config = dict(
    n_layer=9,
    d_model=512,
    n_head=8,
    n_kv_head=8,
    head_dim=64,
    d_mlp=1344,
    vocab_size=50257,
    activation='swiglu',
    norm='rmsnorm',
    norm_place='pre',
    norm_eps=1e-05,
    positions='rope',
    rope_base=10000.0,
    rope_fraction=1.0,
    qk_norm=False,
    attn_scale=0.125,
    bias='none',
    tie_embeddings=False,
    parallel_block=False,
    init='normal',
    init_std_qkv=0.0298,
    init_std_o=0.037,
    init_std_up=0.0427,
    init_std_down=0.0427,
    init_mimetic=0.7,
    optimizer='adam_hyperball',
    lr=0.00804,
    beta1=0.9,
    weight_decay=0.0,
    lr_head=0.00575,
    warmup_steps=385,
    schedule='wsd',
    decay_fraction=1.0,
    decay_shape='linear',
    final_lr_fraction=0.02,
    batch_tokens=131072,
    seq_len=1024,
    doc_mask=True,
    train_tokens=783100000,
    steps=5975,
    dataset='wikipedia_en',
)
Each number is 50 + 10 x the weight over its row's rms, rounded and kept within 0 to 99. Layers, rows and columns count from 0. The size before them is the row's rms in percent of the matrix's.

# layer 2 attention key, 512x512, rms 0.0298, rows 54-63, columns 384-511
072:38 48 51 46 55 45 62 47 61 51 46 50 64 53 66 63 54 54 43 49 43 64 42 33 60 65 52 47 30 32 35 46 57 59 58 57 60 49 38 49 69 57 56 64 48 59 49 44 42 59 46 48 49 42 56 70 56 58 47 48 55 65 54 50 62 53 52 64 30 58 49 56 71 70 62 44 51 57 61 54 69 39 61 61 34 52 43 53 46 63 50 45 59 60 43 54 55 34 67 43 46 39 60 39 41 65 41 60 46 47 26 33 42 62 49 43 41 59 35 42 55 50 68 50 41 48 26 48
101:35 53 44 63 36 38 56 27 75 34 46 27 55 52 52 60 57 65 51 75 38 58 24 53 55 62 51 42 43 45 46 43 50 46 41 50 41 61 39 36 52 38 65 50 29 47 41 41 36 37 43 37 58 41 57 52 26 35 77 50 51 68 37 55 55 58 61 58 45 49 46 41 67 50 52 62 61 64 40 44 53 54 57 62 53 64 52 36 58 51 46 41 49 64 59 51 35 35 60 46 47 29 57 46 45 58 42 43 77 43 42 46 48 58 60 46 29 50 43 51 56 38 44 37 60 46 49 74
092:57 46 56 52 43 62 72 43 56 41 36 60 50 56 52 38 52 43 65 50 48 41 54 54 48 44 51 34 32 53 48 39 55 54 37 72 51 66 50 73 50 62 46 35 59 65 47 50 37 58 61 71 42 48 42 63 53 54 23 61 70 51 50 67 51 44 68 42 47 45 61 45 59 56 50 43 39 34 39 40 49 50 51 62 67 49 59 43 54 41 55 52 55 25 44 34 73 46 46 55 44 50 46 23 57 48 62 57 57 39 57 52 52 54 57 58 38 41 40 48 41 62 77 67 53 54 44 37
094:50 46 57 40 32 56 52 41 62 42 30 48 54 43 62 57 60 55 50 57 26 49 55 37 56 54 34 59 39 61 34 41 63 59 65 49 45 60 49 37 58 40 53 76 38 58 45 23 43 57 31 47 53 41 44 52 59 59 43 46 60 68 54 37 63 54 39 68 36 34 25 46 60 53 49 43 56 56 49 56 50 39 55 41 44 53 53 42 39 58 42 51 54 58 50 40 56 52 57 52 39 32 33 59 42 53 42 67 46 51 49 62 54 58 58 56 37 67 51 58 38 46 47 67 52 58 34 63
087:42 60 68 61 39 51 46 63 42 57 54 70 47 38 49 46 54 34 54 46 57 52 54 53 37 57 62 68 55 57 53 70 45 50 58 42 45 34 47 60 61 57 24 40 46 64 54 55 63 43 47 52 52 42 42 53 68 51 56 62 59 42 64 60 57 35 64 59 71 60 49 62 46 44 56 70 41 51 39 39 49 45 44 51 41 33 39 39 39 33 43 62 43 50 53 57 37 45 22 61 46 53 54 57 47 55 51 38 40 69 46 35 54 52 61 52 44 46 59 57 35 54 25 44 53 30 52 43
087:42 43 32 55 46 57 48 49 55 68 63 54 61 39 44 69 38 43 53 49 40 53 47 48 48 55 64 39 50 38 52 37 38 63 57 45 80 50 56 67 38 52 47 58 32 39 57 53 58 44 73 51 55 65 44 48 68 67 56 43 47 42 43 40 63 56 47 64 55 67 46 61 44 50 59 43 57 44 60 40 70 44 43 48 41 48 35 59 59 42 35 48 58 57 45 72 44 60 51 39 60 55 25 56 28 53 36 48 36 51 42 57 60 47 39 33 64 44 59 54 53 49 49 43 40 78 46 38
074:53 30 48 42 52 46 52 42 52 63 44 34 56 59 59 63 42 63 57 41 42 54 51 39 60 40 45 61 38 40 41 37 48 54 55 49 53 46 36 37 44 43 65 72 46 58 55 36 55 47 54 42 49 56 62 54 37 63 35 31 60 60 36 45 65 66 37 40 32 47 50 42 54 59 51 34 59 55 54 56 58 59 58 55 44 49 47 67 56 70 55 45 60 58 52 46 60 49 72 27 52 44 64 59 54 61 51 65 54 26 54 56 55 47 37 37 46 46 39 33 60 55 64 53 47 47 44 51
080:61 50 66 60 44 48 46 59 57 51 68 68 46 36 37 47 51 41 48 49 51 42 55 51 39 54 59 60 67 65 60 68 49 38 40 40 42 35 55 54 53 49 31 24 42 57 58 69 63 49 45 51 46 44 39 48 69 49 71 52 48 31 64 52 40 32 63 58 67 53 58 54 37 39 49 65 45 47 37 44 51 49 29 46 49 39 27 48 41 32 51 58 47 52 50 54 29 69 24 57 53 63 51 51 45 45 45 35 38 54 68 46 63 52 61 45 54 53 57 56 47 48 21 46 48 32 53 51
078:53 42 57 58 46 46 57 65 52 55 33 70 49 28 45 30 52 33 52 51 43 47 48 54 42 53 59 49 57 55 55 60 51 47 54 48 49 37 51 58 49 58 36 30 38 70 50 66 70 40 59 52 60 41 52 52 68 52 56 49 62 41 64 47 59 39 50 48 74 60 53 56 37 43 49 67 48 55 38 40 54 49 39 56 43 32 40 45 36 29 56 56 47 60 47 53 44 52 26 60 47 65 50 59 58 46 43 35 41 54 49 57 59 62 59 45 57 57 56 71 30 61 28 46 52 40 45 46
085:74 46 41 44 36 50 34 53 48 38 63 49 65 47 36 38 52 48 56 52 40 36 54 48 44 40 52 50 56 43 47 47 59 50 51 36 62 46 53 45 54 58 41 69 54 47 62 45 38 54 52 58 67 62 77 37 55 48 29 47 44 53 60 64 48 42 68 39 66 52 62 47 41 50 58 46 60 47 36 33 46 45 54 44 58 53 74 45 44 48 65 48 36 59 53 59 55 60 49 55 55 58 54 44 39 50 50 46 51 56 59 35 52 50 55 57 64 53 51 61 50 54 56 59 53 57 50 39
# layer 2 attention query, 512x512, rms 0.0298, rows 55-63, columns 384-511
082:61 61 56 63 30 55 64 35 49 34 66 45 49 57 62 55 67 60 59 61 47 40 47 47 58 51 51 47 32 63 43 39 51 63 46 68 48 48 40 65 47 54 52 43 47 47 49 34 45 61 41 30 58 55 55 48 53 54 51 38 68 63 51 56 55 57 72 66 45 32 63 37 44 46 57 50 28 29 38 60 60 42 48 49 47 45 54 52 51 62 34 43 49 29 53 40 46 46 49 46 57 47 35 56 43 53 47 45 72 56 52 54 61 54 49 38 46 44 52 60 63 37 48 40 52 58 57 51
088:53 38 50 75 40 57 72 42 51 42 38 59 50 56 71 39 64 60 65 38 38 56 47 60 50 63 38 58 29 55 34 39 44 74 47 58 54 41 41 55 51 35 48 47 45 59 50 52 53 41 39 52 50 60 35 51 53 52 55 50 60 45 47 45 51 52 52 52 65 64 59 59 49 54 49 41 44 56 52 47 52 37 57 64 54 39 54 56 58 48 25 68 46 41 49 46 52 61 63 54 49 44 22 41 68 50 59 51 39 43 48 54 40 56 64 43 44 63 64 35 52 51 53 58 57 58 46 45
088:43 44 75 37 51 43 54 47 51 54 53 44 37 48 32 52 53 40 39 49 60 47 50 36 57 33 57 42 56 66 38 38 57 62 66 44 65 52 53 52 55 60 54 41 44 45 57 43 53 52 46 52 66 47 58 65 59 49 53 36 34 58 37 55 63 54 37 53 50 42 54 53 54 58 43 47 54 48 33 48 51 62 58 43 32 58 54 58 52 41 52 41 55 26 45 57 67 51 42 57 42 48 45 45 48 63 69 56 52 56 61 43 64 33 46 54 54 51 59 47 58 56 43 37 45 36 35 40
078:44 47 43 42 48 46 29 62 49 34 44 37 39 42 39 50 53 38 37 57 42 67 45 53 45 40 57 46 58 55 45 52 49 53 47 56 39 50 35 30 55 26 62 66 51 51 57 46 30 51 50 44 54 41 55 74 37 53 48 45 53 60 44 56 62 43 47 60 42 30 42 55 69 48 48 43 47 52 51 51 36 52 54 58 49 69 44 41 57 32 53 32 51 40 54 42 47 50 64 68 46 62 56 56 64 51 43 64 53 46 42 52 52 52 32 55 38 42 33 49 36 38 53 47 44 42 49 56
086:49 45 55 57 53 51 44 48 52 61 42 37 42 53 56 47 45 38 47 49 45 35 39 44 59 59 66 34 43 20 44 62 47 45 52 51 42 61 49 56 61 52 48 59 48 51 82 43 53 50 74 58 49 53 49 42 59 47 55 61 41 53 46 69 28 51 59 57 56 53 39 46 52 24 59 62 55 57 59 56 56 49 44 51 54 47 44 53 43 46 39 21 58 61 55 53 30 59 47 42 50 54 53 57 28 42 45 45 61 46 27 54 44 58 58 39 57 42 57 69 37 55 36 45 38 56 42 42
074:73 59 67 51 57 45 51 29 41 65 48 58 65 72 48 50 44 44 61 40 60 43 71 54 56 60 47 69 39 54 58 48 46 42 53 34 50 46 65 63 43 57 42 48 43 58 44 47 62 48 43 63 52 46 45 34 53 46 45 58 49 49 58 63 53 59 42 41 64 63 53 38 46 43 36 59 64 61 53 46 60 59 43 47 44 31 43 58 39 62 47 61 55 62 44 47 34 52 38 21 48 46 45 42 33 46 40 48 39 46 55 47 54 61 46 33 40 55 47 51 58 57 46 50 47 55 62 43
076:55 40 46 49 47 60 40 50 59 42 50 39 36 35 36 60 57 50 43 48 46 64 39 51 47 51 62 53 56 44 47 56 46 43 50 55 38 35 37 29 41 26 73 48 49 49 62 53 28 43 53 32 52 44 58 76 39 53 57 43 52 61 45 55 46 42 59 66 49 27 44 52 62 53 47 53 51 40 53 41 39 59 58 60 57 67 45 44 54 44 54 31 34 52 60 47 45 62 68 70 36 58 55 57 50 47 37 68 41 37 49 55 44 47 47 58 46 43 33 50 47 37 47 50 38 37 47 56
075:43 34 44 44 51 52 34 52 52 47 45 45 30 41 37 42 57 39 39 51 30 76 41 52 51 34 57 39 54 45 45 48 50 73 56 43 51 43 29 32 51 42 63 48 51 55 61 53 51 46 54 42 51 47 56 73 43 53 49 49 52 58 52 54 55 49 57 55 48 36 41 63 55 47 45 49 50 50 49 53 49 57 55 67 47 65 43 57 57 44 51 35 34 46 63 54 60 50 56 74 39 67 65 60 69 47 41 52 45 37 38 60 50 52 49 49 48 54 43 47 42 54 48 43 32 35 49 42
085:41 66 43 49 48 53 55 38 47 44 68 57 32 59 45 37 56 62 42 40 54 54 61 40 24 38 50 28 73 59 51 36 75 29 47 55 45 30 48 46 48 33 44 58 45 68 43 52 48 55 57 49 55 42 32 21 60 47 58 60 43 51 44 47 51 57 60 50 49 56 34 64 33 45 55 61 40 57 28 67 54 39 48 32 48 44 56 38 56 67 51 52 43 36 43 61 66 48 54 44 67 55 56 49 60 51 56 46 35 47 36 59 41 54 57 51 43 42 51 49 60 60 48 73 56 45 46 50
# layer 2 attention value, 512x512, rms 0.0298, rows 0-3, columns 384-511
094:38 59 58 53 57 42 46 39 50 50 62 53 41 39 57 51 57 55 45 53 47 57 38 67 52 62 61 61 58 60 76 58 53 46 80 49 65 41 38 46 66 47 55 61 42 67 56 39 50 50 52 61 43 59 56 54 42 47 50 62 48 53 64 39 63 48 39 49 51 47 32 59 30 65 39 43 56 35 60 40 68 56 52 43 61 56 61 51 50 38 56 65 43 63 46 57 70 43 47 61 38 34 56 58 59 55 59 55 41 50 55 56 43 39 37 47 40 50 61 49 57 46 53 56 61 45 54 46
082:58 64 60 71 45 60 35 40 69 57 56 45 52 51 51 49 36 46 44 39 59 29 52 44 45 44 58 65 65 56 65 48 47 58 46 44 48 51 53 37 51 64 45 62 43 50 42 43 52 50 37 50 46 52 57 44 49 52 38 44 42 61 62 26 59 44 56 61 70 53 56 68 59 58 50 47 41 52 33 79 72 63 47 54 55 46 67 42 47 46 61 44 55 64 67 64 49 29 33 55 60 52 57 51 36 55 58 71 63 40 45 52 56 37 60 48 41 42 46 54 35 57 41 58 45 40 51 41
088:43 52 42 47 45 60 52 43 63 52 50 47 39 42 37 45 50 39 52 49 42 59 42 73 46 57 48 58 42 46 59 30 32 56 57 37 39 49 55 48 54 35 43 59 36 67 53 41 52 65 58 56 48 74 57 53 42 43 57 36 54 54 55 44 51 52 46 39 48 46 32 51 62 46 35 57 55 33 40 48 41 50 86 54 53 51 35 49 47 41 41 49 42 50 58 49 48 25 41 57 41 51 60 48 44 57 62 54 43 39 50 60 61 46 56 49 47 51 55 79 43 65 39 47 61 65 71 46
083:41 57 42 42 51 35 59 41 46 37 43 38 45 43 50 44 66 55 66 41 58 52 59 52 53 56 52 27 68 46 52 54 61 57 39 52 53 54 35 51 36 42 46 47 66 48 32 48 66 51 40 33 52 47 51 57 45 56 45 55 45 65 52 49 64 68 61 58 47 57 61 54 50 50 40 59 33 52 52 52 35 48 50 35 57 48 54 39 46 57 48 49 38 49 57 32 67 34 49 54 33 45 61 56 52 58 82 57 53 46 34 34 26 50 59 63 58 60 47 55 61 39 41 40 42 35 57 56
# layer 2 attention output (transposed), 512x512, rms 0.0371, rows 0-2, columns 384-511
103:50 43 55 53 58 66 71 53 62 52 55 50 49 66 64 61 56 64 51 42 66 45 46 41 52 59 36 42 42 40 31 58 59 52 44 41 60 50 59 58 51 56 56 51 35 57 35 52 68 41 57 47 46 47 40 43 51 54 46 40 62 39 42 38 40 51 59 66 57 49 51 47 64 39 61 64 62 53 56 47 55 58 23 55 52 49 58 49 41 45 50 67 46 42 42 37 34 45 48 50 54 48 70 49 57 40 58 41 47 53 38 44 41 67 58 57 53 57 53 88 51 41 56 44 52 58 50 59
081:56 47 52 50 59 46 42 52 35 63 60 57 48 49 46 26 40 52 45 57 48 52 50 68 58 50 50 54 42 29 35 53 48 63 43 53 60 59 58 56 55 35 61 44 41 58 44 63 57 50 52 66 48 46 42 53 42 53 58 62 49 34 49 62 53 56 60 51 36 41 35 40 27 50 31 43 52 40 52 48 41 59 38 53 54 40 60 66 36 52 55 51 37 45 58 59 51 64 39 42 62 61 58 54 49 55 40 18 55 34 27 43 49 48 48 45 49 63 51 64 40 63 53 44 68 54 42 62
087:60 64 36 60 58 43 42 49 70 53 68 50 52 54 57 41 67 60 51 34 44 51 57 52 42 50 43 64 59 48 42 65 43 56 41 50 61 57 48 42 48 67 64 54 45 59 58 42 68 52 59 31 39 44 41 39 64 65 57 50 66 72 59 49 49 59 55 69 45 58 48 49 37 43 54 55 45 51 56 34 66 45 35 41 40 43 65 48 37 41 69 12 49 67 48 47 33 48 51 46 61 46 51 49 55 43 64 55 46 53 52 58 64 51 47 26 54 41 56 55 39 57 43 53 67 57 38 55